{
  "num_key_value_heads": 4,
  "vocab_size": 8192,
  "bias": "none",
  "parallel_block": false,
  "init_std_o": 0.00332,
  "max_grad_norm": 0.5,
  "train_tokens": 496600000,
  "max_steps": 15156
}
Each number is 128 + 24 x the weight over its row's rms, rounded and kept within 0 to 255. Layers, rows and columns count from 0. Numbers have three digits each. The size before them is the row's rms in percent of the matrix's.

# layer 7 MLP up, 1024x256, rms 0.0699, rows 574-623, columns 128-191
113:072141105087089129156149085100118126179166119111134119141158120089107158124085118138117113131116117116124150130110121148146119089116109097122126194134098117090115111118195145134119123135125118
014:186128121142132110142119092134120136133152132074120126086146127088134133080120208129144137082093130110145136081133105095121154099090142189105096094137121110084120153147131100137088163141126141
135:148117136081131132125137111098147134120185112134135139136109101120134085161058131137113134134127116111178126130136115154169085165105154148136158100130130114132132133126171120129091173116143141
110:118151176071161103130108111126116121098153130098128118158124148149109117094067148134125140124102107132184117129128129105143119112094103154118103124142099090086121177115162131127101152105123136
014:122162106121157116162086125162190154127169145122099158151161110103154156145087150147144157142148149121115104129146123151115144084133102217115117172149149143101156153145154113114127132166135092
016:126114144128149105128132098088102116115105115108153084141108101121126143096145028111142147102136110120136172067140111101119132117084155059121084124137141132144115111125106104134132131126159116
115:116125140100128176164138114147120095173145175082122131148136150154125134168163122171140133127161156140123169111108121140135138064087151137125141159147117108151138153104130124146125131122127109
015:130121119116081125127160120143143114146147150107108136115146152155140090159120220141164104145129142129156138175104121157142165140119109182107154134123133142147113142123155130138105119166106140
014:156147131132091127116126160113132137144138113135127081124117110148095166135136070121194189136136124143152149123142177099128142097128107029137118122125115145112123147173125154144112112154131122
017:160090112160113165144167099159068152135107150092153113137127115091090158099142066094120146069125158172121099027152141087112143109075164125117113069138107120080136103129113119127094186134140131
142:128105078109138124136136100113134131119119161137161129120104181169150138140087117138161137149133119161105118132115112128117105127133132121162118154187200128170113114105131113107124115127117151
142:140144079124103161091183146101171106136113140165173150120170106173124150134105155142131145155117149109096134133116138121130092152134109163145131122127097120143115100163098146124134111119109152
121:128097122128139138147145140084135105129193136176143092134130154107098136147125111138126165131158143152152142131098104113137141106118156120108108119127106084121136129120148136095140123106114151
118:119144172149129115105160094157144119158135141119136143131145134119101132121110141122123147164142132104156114135149127156122096170102099139144146096100133089107126142140095137075120179115116106
122:171178138114127103136157088119120119116125109115155138155103136133101119127126095125143130108115127149112179103099086111122137149135103114077080167135128136138106147109115137113106128142103098
014:152133094161098132123088104105102117136121112117121125109121124115117147112102104137065129109125130168151149135113122106121132124125145057148137125140131106129142147134092137142086119097128089
131:117137113109135141091166151140129091171181150131097145095154065153145120168129132132129152110188144126120150120155163140125127144085113137105148137161149084092100140138172118146150154092152070
013:141159137100125121168108129131131127148112142098126107147110141127126132126121193143164135114133157106134207149110144106162141087142152178172107103113095108107118139153134068119111130099118106
144:116110132156114158142122150097121122149121147128123120123151123152142134134122127149109196129110123121158134125144146106127096093086114141103121094116118085119136132170136177160124086113159116
114:101131138134115148138157135105193131131098110146121132153125156126120098115117119093168119149151131146120127139127166126106141075103084142132119139131127095108102096120147139119132064126107126
125:164120099113160152160128109099137114124099147129138135123146180134098070107133111141149183119168144148110135131103134095119163120107141133139122094140134120117135114150097123135139143113105143
014:125176138094122108090163117154148128122133113111109124132140140158113137168118135128124093127113118105141090079140083151083107119109117155153150111126145087129147116094167118118084170156085153
015:166119132112128100098132136117141125140116106111123154102130120135111098116125162137125109109096151112127192149084150120126122134137118186118121087116108143078140177133103108089127139103089108
136:157119140113111139116126120088120134190107097132123107128159111168150137113164127167131140122128176090119132146132134152174129116150106124137151154175135117106156097115103147099149141164173075
122:121131109118103153141111106135107119141150138115143136099162121143139105137086121114106191144144154133159147141114149155142120137115085139135117142139121104125150120154146140102131117080124082
013:119148123096074149172139134107126105136086147106155114130118110125097090125138188119129148121123136077173156197116121118144120147146112076200128114137124155168084111155147125175124124126125135
015:073097118119121117117144106166118134124148126116109100121098141156165137156102194111159129122125129126120213105150130158138152105092119144082142143154121107094130129122143101102111119133138135
012:142157102123102155149098110118136121103106113141141123114165154135108120122109104121117112148149150103122121038079184110149119117147098109133126108104124145140102089136131098117138120139138127
135:140148144123098125136098130130110097196134121087168147090147156134134106122109142126115163151123126105146126133106144130124105073127066139109121133101121098110133132159136140119127098125158124
015:123078136141093143148163128097135108125080126135105145083163118147140115145104131127122120115139167094130170110091177160099115108134121141112179146095144156145114110106129146109153133118130092
017:124105114130107158104157138159149150129127112123114128105141130154117154126120251160113151151133155124106128134156138131165149134111130151128144137132095096120115158124147148145091114191122141
120:110106132137128155135116128131125126132157129134103104093160123128197082135094142121114147128124147135148118146119134130105152101110121138148127116119116104116095130147139123091113143122109124
015:122121155139148128094103133085107113099180135120105125116070098096143095152139118160146135124119130108189153092107148163117146139121103123094123128092130146128146121144146078117196085152107101
016:094157083109124112093105115155115134125125116120123154130153116126110147100158114109088119161115099126118178110139052108110111112109100106133125065156128077121140133117116171146063155183128153
122:104168150131112167164147113103170122154126166085125110122115135151101124152161125106146141100150140146147142143123124147117124123164118124123123111147116123164115146089142122149124108102139111
013:176143106124102146128119126146115128138106084119164104130135127176090133120135071096152128127123108117155147124143111100172139150138110078139136081082143139108133130150156108145145146069102131
134:122133116132137133104167163154142130138165124122176133135096178137180143144153136148117126141155112086145143106169086120122126154156158141105171103127135134130126138115159161131140094117148098
016:183102124167124145126146154128076147139146115119148100098132120118082119073127170127147170101100160157126104095166121090186169103111127093112127086117088104129111134148153077149107132103130166
116:143105138140134168134150090161136095161083118120108165123118069126167131132147127123135116134142164174152138141132162126143149145118101130104157155159085128103129139099135131149145175135180092
013:150146094092132123150109105142179110109133141092120122102129116127129105108128215138178122166113140138165100047125127128066125125116110165128096170094147162089118151141131106164109134123132134
155:137137153106108133097101112100133107191164127113115132124126120153155140141127143169156099151132116101150123141143109179152122151134114147139144130104134099147118109111108080123136169116133093
012:154125123119087135159166094094163120136111103136149155112134124166113103158121202155107125163117158125158134053109130116127102150125149149140164104121117127107160143101143158142128165130128125
122:101148152078110116141137108108129118113149071100148101163131143093135162142116123139131154158098099120130147137148150136123145116158100106088144185161111148110103154121159127147114134125131123
013:089093141109161173169155119113163143126118148130122151096131124180128113112148187144075142154137147167129106122149132125129138157092107051111142151143136137097121134117112167132183117122177126
135:139085149126139124128086122121130108114135092111108101102175124143145125119133121136130186154130151122126153121118142102119089142111103136181152146104131094148134131112139141082163148136079163
147:108063096135139185129132185127112109119139144143150133172100147155160140166089123200125147109084136164109142119143139119153067129085117134136110149134159130139135155161141165102086101160130146
014:111132117112107151164145097108126131147117152112122097173109100111111148131116189092127137150161139160115072135145144124105086107150135113170132153137127140138119106148109142158116123125132121
140:124139142129172086108152133110163119160123131105124101125109152122061120133148131129145147101122166092123141134165120126172107152138143164130143093125126139094159137122099155113118137137162130
116:143151135118076123098091131071143076170117126054126112151144112128128169120154127113144126120152152144105144125179096183134154133145116144102129141095147122122124145113140118139156145135170111
017:134088135134132135108165117158132134127155125125132109153117104117118126098152167148178166142145127154084075188152095122133160134110151130103125170122112108131117144123147108120157135113114130
# layer 7 MLP down (transposed), 1024x256, rms 0.0496, rows 574-623, columns 128-191
108:165132143111152148130151123145157144079115150103114124093121125127104122078150120099159134091125146079157131123155139113102129182114148117152169121145142142132147123129120122131118146112184105
006:165162142146139130134096130082107088150120135117121095157092132150154130170103122132167149130147125107086131146130136157168158150150099152121102132102120142114162110141162103087160123147142099
142:089150133149116082101092145169103099120148116138119117168097122117159077159101130137145100149092127134087133112114141154099142165150141116133142138160112163133153115161120179159136116139109143
093:156128120126123162111151085084110115107103095088110124131129093154123125114140112127126130157155090132127117143110131171140141145169143126169132177160097181155123107088095117082126136143155113
006:140172127128146118142101096139077079083131114144160075129072148148109129126102119099123160149104117110130079134156128116139096160149127136134098101106082129133140123121160141153105086098159093
006:136160115074100108110095128128146120109164143161111096131134125137118144104098120171131145100165141123114140112170190112149129103123134121155141101145068111129155089163155136118116136133132140
131:090092138100115124085110113170124176129105152153152112161106101112124131151130128122155141121127155132104116164111109176103142112084107131132128113103115132172151142129156097110135132119145142
006:157118110169111131158137144113107174125103109102185128109148146161147083130134145134146067139091121130150144113103152141109104146183104122084136160131111136144134161083105144057153127099093097
006:111115113151115110166110118101102073095100125108108110121113107156157078124131133132142148131128151125115133116109149128159103118101112147137120084141146145113108128138139118099099115135129150
007:167132169148146112090097149104127069128152137147127109148142125137127140134105112144139139122190069075098100140115129175134156169042163130132158152083121100101108138141146135094142098123111119
155:118147159093155107080083133122126145142121125155164153166106119120142110156133134144133112138193069116102136129156134159113125098134152138108152131085108149142187157137118119173166097132139110
153:137127118148092110146089130185164113133093109139149070124103094092135127115147128136122112102133122085142133134130105124104132149143128136123137074144091145139091143097103159156126127136123148
113:054141123110145138119139132178096109153079167145134151146134163110136155122136123176132147127111095115074142101148098091131114099168110111169153132137126136168168102156131167116116119106154145
095:106120133104115157128146133113103117127151099142145122101144124118135121121156122143107131145149120145157146161127163182184146101149115129095157148105117088129127163168137151116122098172130051
085:119151186166143116103123109107121179140132169105165113093148105098143130174108125157126128135104103180134129133134148135136128133090101087140118124159129129132113090099134133105112153089147124
005:117123146118117137143138140125136115126137168138156168158157122102152081149163124174160140066126119093104150141147134161141146103076128121127139120073099100137096139111109167100140113081100139
133:178149133104113115119151102131147131155114128124128185146099102148113140125082132100117134133103159102108129141166084157164160168120138117128158107118094123150150111129127094099149170113157171
006:092135142146154094142080110089113116146148112089149082129074137131121122132134124143126176125133129110116103143112122127186161136130142190178100120132137146125130116139126118081128147135174110
154:127116140120108087126154173173128119136122128110153139151132147082152144161116139159121134091136128130134122118105114170113119097119114137152112158192095158094155128146132141168151132151101112
143:147134140107147123149117128119061122115124133108159131126138093129120103105102120125076128079106154140124146130126098101133080136141139102136128111133143147139151151153100118109137153130095195
119:120122141135115131113125149165117120153105107118143091081141127142107136134147127135121139115099101127092118117151129135173088120135111139136094155137145138118112171156158155118154087131148138
007:119107145153105126155139134177141124112133117120169125131113133169127111123112104117123113129131112174125089106155141129119102164133125099107131118145136138087118130124129107094141114126090089
006:164158151181143123148138116090127135137150093131096137104114076112113141161123112128102141122125097135128110153103110134189163138155160147114071132094115137134126153122080100128103128151114090
150:172172131126109106138149127126103120147140106134083141138126124136122111124114126149116106129160097114156149112129155129183083111122127138127124136168142123084127150127105074164122159106153144
108:097103100130145102144123126103108102180101115144137091153127169120108127142158132133128107144170083069098142141081108188106139120177139120148122141141105160105161132124127135106166154145086097
006:113106169116096111133142071147116160137073113134143120139118137150133098127124122159175096120143132112120127126101159138123128118100128124126142130109179121128088138131138117052121134156127158
006:131158056139152115146117172113107080101123117145168114188109148112107108143141147127097132134118109139154107112140133093087112145135120096132068125123115146124186094100144143158123132100165160
005:111088133172138107113138115100123099153093100155148125090161088162118140131156106074107122128109110088088105136101164135146135122087150116147151171136146160127093162127159166128103149137136124
130:160117161173133151102094142120169123101128111200127125149113131117111091140118127139149116166137119110106132108166095158126137135138199138121157142093110167112079132111119142125160125096125092
006:157123132119128129139133129132162144112106106169138154142158116156111113161158146117146087140125095117124129142089112119069114141114144093094136122103157114105066176114112137138139135142139129
006:161182123153150098141126140133112083099115134130119162139136098114119114145113137116142088122155104136089136131092134129173113115117130122150151114147116152142118163170140129124142138107074133
098:140113130146095116166082131150160125080094144123143173103144145107142142117160133110131159150186114108156138127159170133142116104156113141121087109146149168125120110153086100173114124126119110
006:140155106133145108155124065112140166113089089104128109118126170121112115122146117160108129132084135159154133102139125080130113129156131139114092097150101134114145147134108112104088126160118111
007:156117127147078122115117146169100121131111129121144119137154113131124123126064114115148103147134135168102113131124157160170108134141142096152139119139128172133143102129154114111136114142086135
120:151092173110149119160139139125114118084126102137082104123125154087137154170086128094117124128112107151115122125086103140139115137096105137134177104100153104107148156137124104095115098128097137
005:099139160189137148102156108138126136084157136118137151110135104138113112136094115137128120047145144134123129128134171144170118140109139133155135148144112158129086157133130117105142149102094096
141:131115125120127125155099122106129134130123211114103144080153178168122143078109133087130145124104138163122121148136163108155118168127142116162142093130108130131124137154100139099099136098114201
007:133144153153153123113159124121121089120115126138073143130136120111131143160089126123150120137164131103100151128124104159166149128106118163120138121141173155139141126163148071089148163171140102
105:110180123098144120125156100140166139111162100129165086144118145086093089133134115114103079122161089138124141108142168128134096136127107136144120125102159123165128140112105107155105076111132099
006:144156114116145144156096100137120115116107102140138108104106153181178107134131107158154130139125108163098123135120131129161142133158088147136101129155124147127121156128155087098123117174146113
152:142134164123166185139154090125137119160115126149127142106114110117149113096110120119146117147123115129125119125158134128152121110142075105124103149113122089140118156098065115110134144154103129
006:123132158162095080128095119136165112132173132112131133129115114178088091124145135137133146117139070145089114119113110138132143122098134107151114103118123155115139130135089134109152134163151133
097:095091079129135198107109121094126116127169166148124100110120135136145148167115141132127081144156171075153115132143168123112153095173105131115102112120090111111146144116133136087137101113119107
006:140180124107174111140112142157164103103124126158082142171178114119115154119107128143130101121150081145093144124108119132130149120110135110160145153134115122160141128165103144150140123130158151
133:160172109109128113162123147115123133110123146110136150127149153123151151113092135127163141156055147144119127128095124162134133162113119129156068123115112135140148135171143063135122114093115139
148:068101091187166140105131094117117135142137098121110178195116121097117106107156136140158127104100113162113122148136098121171180088122186135143143125106140142134131128148133130121149126106157124
006:077106137108113141124120136177110088120121132157133125133130106149149122120132125105164133135124102130120077135114145126109123140071128130147117128114168108097040123112151138104141120122131163
138:125088095147151089078084162121168146092113127123148140147090141125153114145124131150136112151072141105143122146124105167135171092177117135124093146120126118130125131151139109142121117141135139
110:127096080115156084128113115140129110087087151157128137132096123115092146145071137131112147103133173119072149151133176139131162125164175123121084115132088157164177137140128113173100123131129119
006:126194114123146119100094109148084117090176101097115111095114121093127158104085125153083146136125127097153122123140111113150115123149095155151135125144101117151162108133121102139145131119105102